python train.py --num_hidden_layers=9 --hidden_size=448 --num_attention_heads=7 --num_key_value_heads=7 --head_dim=64 --intermediate_size=1792 --vocab_size=32000 --hidden_act="squared_relu" --norm="rmsnorm" --norm_place="pre" --norm_eps=1e-05 --positions="rope" --rope_theta=496000.0 --rope_fraction=1.0 --qk_norm=true --attn_scale=0.184 --bias="none" --tie_word_embeddings=false --parallel_block=false --extras=["local attention windows", "exclusive self-attention", "value embeddings", "hashed n-gram embeddings", "a smear gate", "an embedding shortcut", "learned residual scales", "skips across layers", "weighted sums over earlier layers", "capped logits"] --init="normal" --init_std_qkv=0.0258 --init_std_o=0.00607 --init_std_up=0.0258 --init_std_down=0.00304 --optimizer="muon_variant" --learning_rate=0.0131 --lr_mult_up=1.08 --lr_mult_down=3.0 --beta1=0.9 --lr_head=0.00843 --warmup_steps=86 --schedule="cos" --final_lr_fraction=0.1 --batch_tokens=131072 --max_seq_len=2048 --doc_mask=true --train_tokens=652300000 --max_steps=4977 --dataset="wikipedia_en"
Each number is 128 + 24 x the weight over its row's rms, rounded and kept within 0 to 255. Layers, rows and columns count from 0. Numbers have three digits each. The size before them is the row's rms in percent of the matrix's.

# up: layer 6 MLP up, 1792x448, rms 0.105, rows 1676-1695, columns 0-63
# down: layer 6 MLP down (transposed), 1792x448, rms 0.0712, rows 1676-1695, columns 0-63
up1676 099:154132120131163125118114126105113110146138147140142094135121151151096118116105143137151146107109116076108163124144111130157164171152125116087152123155114143118123137119118114132165147086153143
down1676 105:105143125143094131129183128102148125119111127130153119112138094140098146136157144090166192118140121160111178165094113128107119091127142163114119125124109072137161115114144139142124146099112135
up1677 094:163171150127126128117121136108119115107125153126170126154109073146147113100116120130140103116075121111111162162112079131104128070140113111101091106137070152089139176109122171147135133161155144
down1677 096:098108125072147155133081150087137117138120095079132113149135124118144127142148125133140088117147137141139143115128141141133147113158091090151106167110090121101118124148165127107125110149076113
up1678 100:139163130116133142111115112104092113089141156095125137093163143117133133125081114116135105170135119141097104092171150110127159175157117131156130119142073078137097135163126100161082124116140133
down1678 101:129152114105143164130146156118066148129103127159098127140104125162134136067165144130130122128110130109166114194114173145137109089182099112106116104175129154153119143136147118141081141121144087
up1679 100:128132154187142108198166143118097138078123147128115124122146165108112127055142132148081171154150177139134131151141120129122164070189098138130165126138120138106138116100108168149136130144131114
down1679 093:103098147107140144140089136123121126089118099097119139114094138144131116121125133104153179122138124115116108080145159115124078107163129122109106160122104118140116120120121116144163136135160142
up1680 095:120105114137168170097076125118150132064122059130082153095133118089119126149176091097161125114122190164107123102142137181133109126126123123137141095122141145130144132152095121133109115165108150
down1680 099:130108136143132121123170128138115128125177082098139116113137117125124139130139089159135137179169133133130134105128129145125128097138129115117134135117086129148113114155127112117132087131140118
up1681 097:096149087134109189121133128133172145127124141122128129125099140100104121105170163140106164170170104113133095110109132122127170116134133106106113154175119159106129133160109105125209111118135114
down1681 092:086117098142157102125103118165129109121088103170142105116161156106086142125117124111102125180129158163139089119160104137125154107124142116098100148121126115148119131139129128151145105148135095
up1682 084:114158168077126120174101184123126138129103124153142093125140165131114151158146137126159133152128112127132120107132124140182153081147180103132157168121108146151102122137116125125125139160152136
down1682 086:153127123110150139112155135128107153108099157098128185116135113112182127112125118120113103103136121147142133124129154104114110060127117085176138103142099121124120071162119129098110161132110116
up1683 104:118185124128120137137105149119146116141173142144162129122128110106120167151147162112112096125123116078134107148103130126128146127102112106103107127134101120142111145132191140139127138152161145
down1683 106:114126130123141098131114126122135112183089138117130135083086120146136086113151137150145152148157109095140100083135165125154114135146169115150135154112145121077126112110155153153147139149121105
up1684 095:113159103151147095105122091117157154142133109154109130124113163119151145131151124150136149140095103147118127124105102092153129136128119137128146129103196097161147124117136152135121148119158162
down1684 106:148117149126100126133151120147084139073179096122134158109095169157147123124161118141102134094119151131153130107112143142133163168143134139125118127139187106133144138161120156186121098165098179
up1685 100:121130117130122112116075116104160112098129118104116132139039125126136147125121080122137157139149078164134101125098127136100090128125094141134143164183144130121162145130129139085148119137132145
down1685 099:134114074142112155120104144136100133132092113108160107105109170147111119098110107144091141128142103171122178169096113107099151150124118190097091125126175105121147143100105152160148122106158155
up1686 105:116118135146125115124146137119115170081155084137143155093112082170100131123121167143109110169098091144180144131121113168152117103134132102160153130141097128108153091130137163163124143147148125
down1686 096:101090113118128129134167132120091130123132083140062153174105114143162142113102138114185155101101116104125146123156143114146135124135142125140180150133111092087121160114133138107138121157136133
up1687 090:140124156118125103124093175131177112167116112157086086157147158143084116101128119148146125139123123111109103137138074089098122163095139119138146153146105117159117092101144135148117129171138114
down1687 092:121107088132114158112099133145134143110138108103145134145105118098151088125100104061132117081175080138136136137136154145140092096127101190160138110133129139120132103157094115083180095147109135
up1688 090:147124190145111160151140166126077125129069099111115129112138149123138102159143125152089142131130113167108101176106153134080096100155135112127125096073108198123148128149107114149087144156130162
down1688 090:187111151115100087086140122129108149144125144156088123122134128107115130119136145154071131143122159081124133143168152105166197122153150090118162109090150100176140129126169138156165134134119126
up1689 098:122119135132089148093143173126130115105126137141138103099105087110136132149154116090099130103166124152131116133095156121145107143125172140130094113134107118150132179161102110119127149124142113
down1689 104:144138144108145156154110171168112168106131133100144101106087141139149099120103128118139137141129133142123176131105114127166136104149173109086097092125119131130145088142137110181104145121149101
up1690 121:160131110115123093143170165146111155141131113158099115125126134134091139132120147170129113131140135135095163121143091127112193128090122117138165129153163141165081136134164109092110102110130181
down1690 122:134097113116091121144134122117143110124129165137155141109113137138120134170194143129127143095150138119097164135170122122125126121133107157139137113087081107117137126118129117114128146118148143
up1691 095:111139098160133143142118130141185182146110089116095144125161141136083178139136129163101183160137131105134143129149138139123133129127171124127133159058112145140118156134165123186078133143107140
down1691 095:119099150147139120106146152102114135111165154113116170125114143136137144124100165145150150148121123080132133130130151097138070157141110149141110146125114129152133112106134146115114098080129138
up1692 097:171103153143137108127103127143143120154104121138127087144141145088122145128093140156111131120113148143187113130149105131142106144168140142136118094145148128119151158129145143111161065149104118
down1692 087:133136144119183123118125103114147119110089147102130173134135084138115120149104124134104141122149172123135133140118140106114151124090133136145103069117147156123104130146097112100132109097135158
up1693 097:106152151116109148159130122125178139102123141163088117129133123086169123134168097120121128155166123120145156146135099112123133144110127098091106091162153159154126165154145118144172135109132062
down1693 104:110148136158134124133112134150158196121146115155119121149126116126121116125148098108116108148156095113106102138148081131128110137107124110090130137124123132149146132121115106142131118146125147
up1694 099:114119162138099121122119092125131146109127135113130098086157132139129163128107141146124127157122160163138109118086183133147136110131089098131120128108134068146108136136075115140161130120123106
down1694 093:159130110111100154076072138144115153119132188132178136135132118110163128078132114105120136134104149129094144142147135108138172141115099114146098123135159139090127136129163095121114133125133124
up1695 105:148121147118122111148092145167115104162090138113133070169113099155090162106090106167124216120158114158101153087128172137132089113061126124101154151112152114139143147121143097121173135109111155
down1695 098:208152142137139100099149147121131167103149140088178125142118134113106142179146125106124140121141103152130137114126173104126161119126154134109172133067143114145132123134097125170125111107035149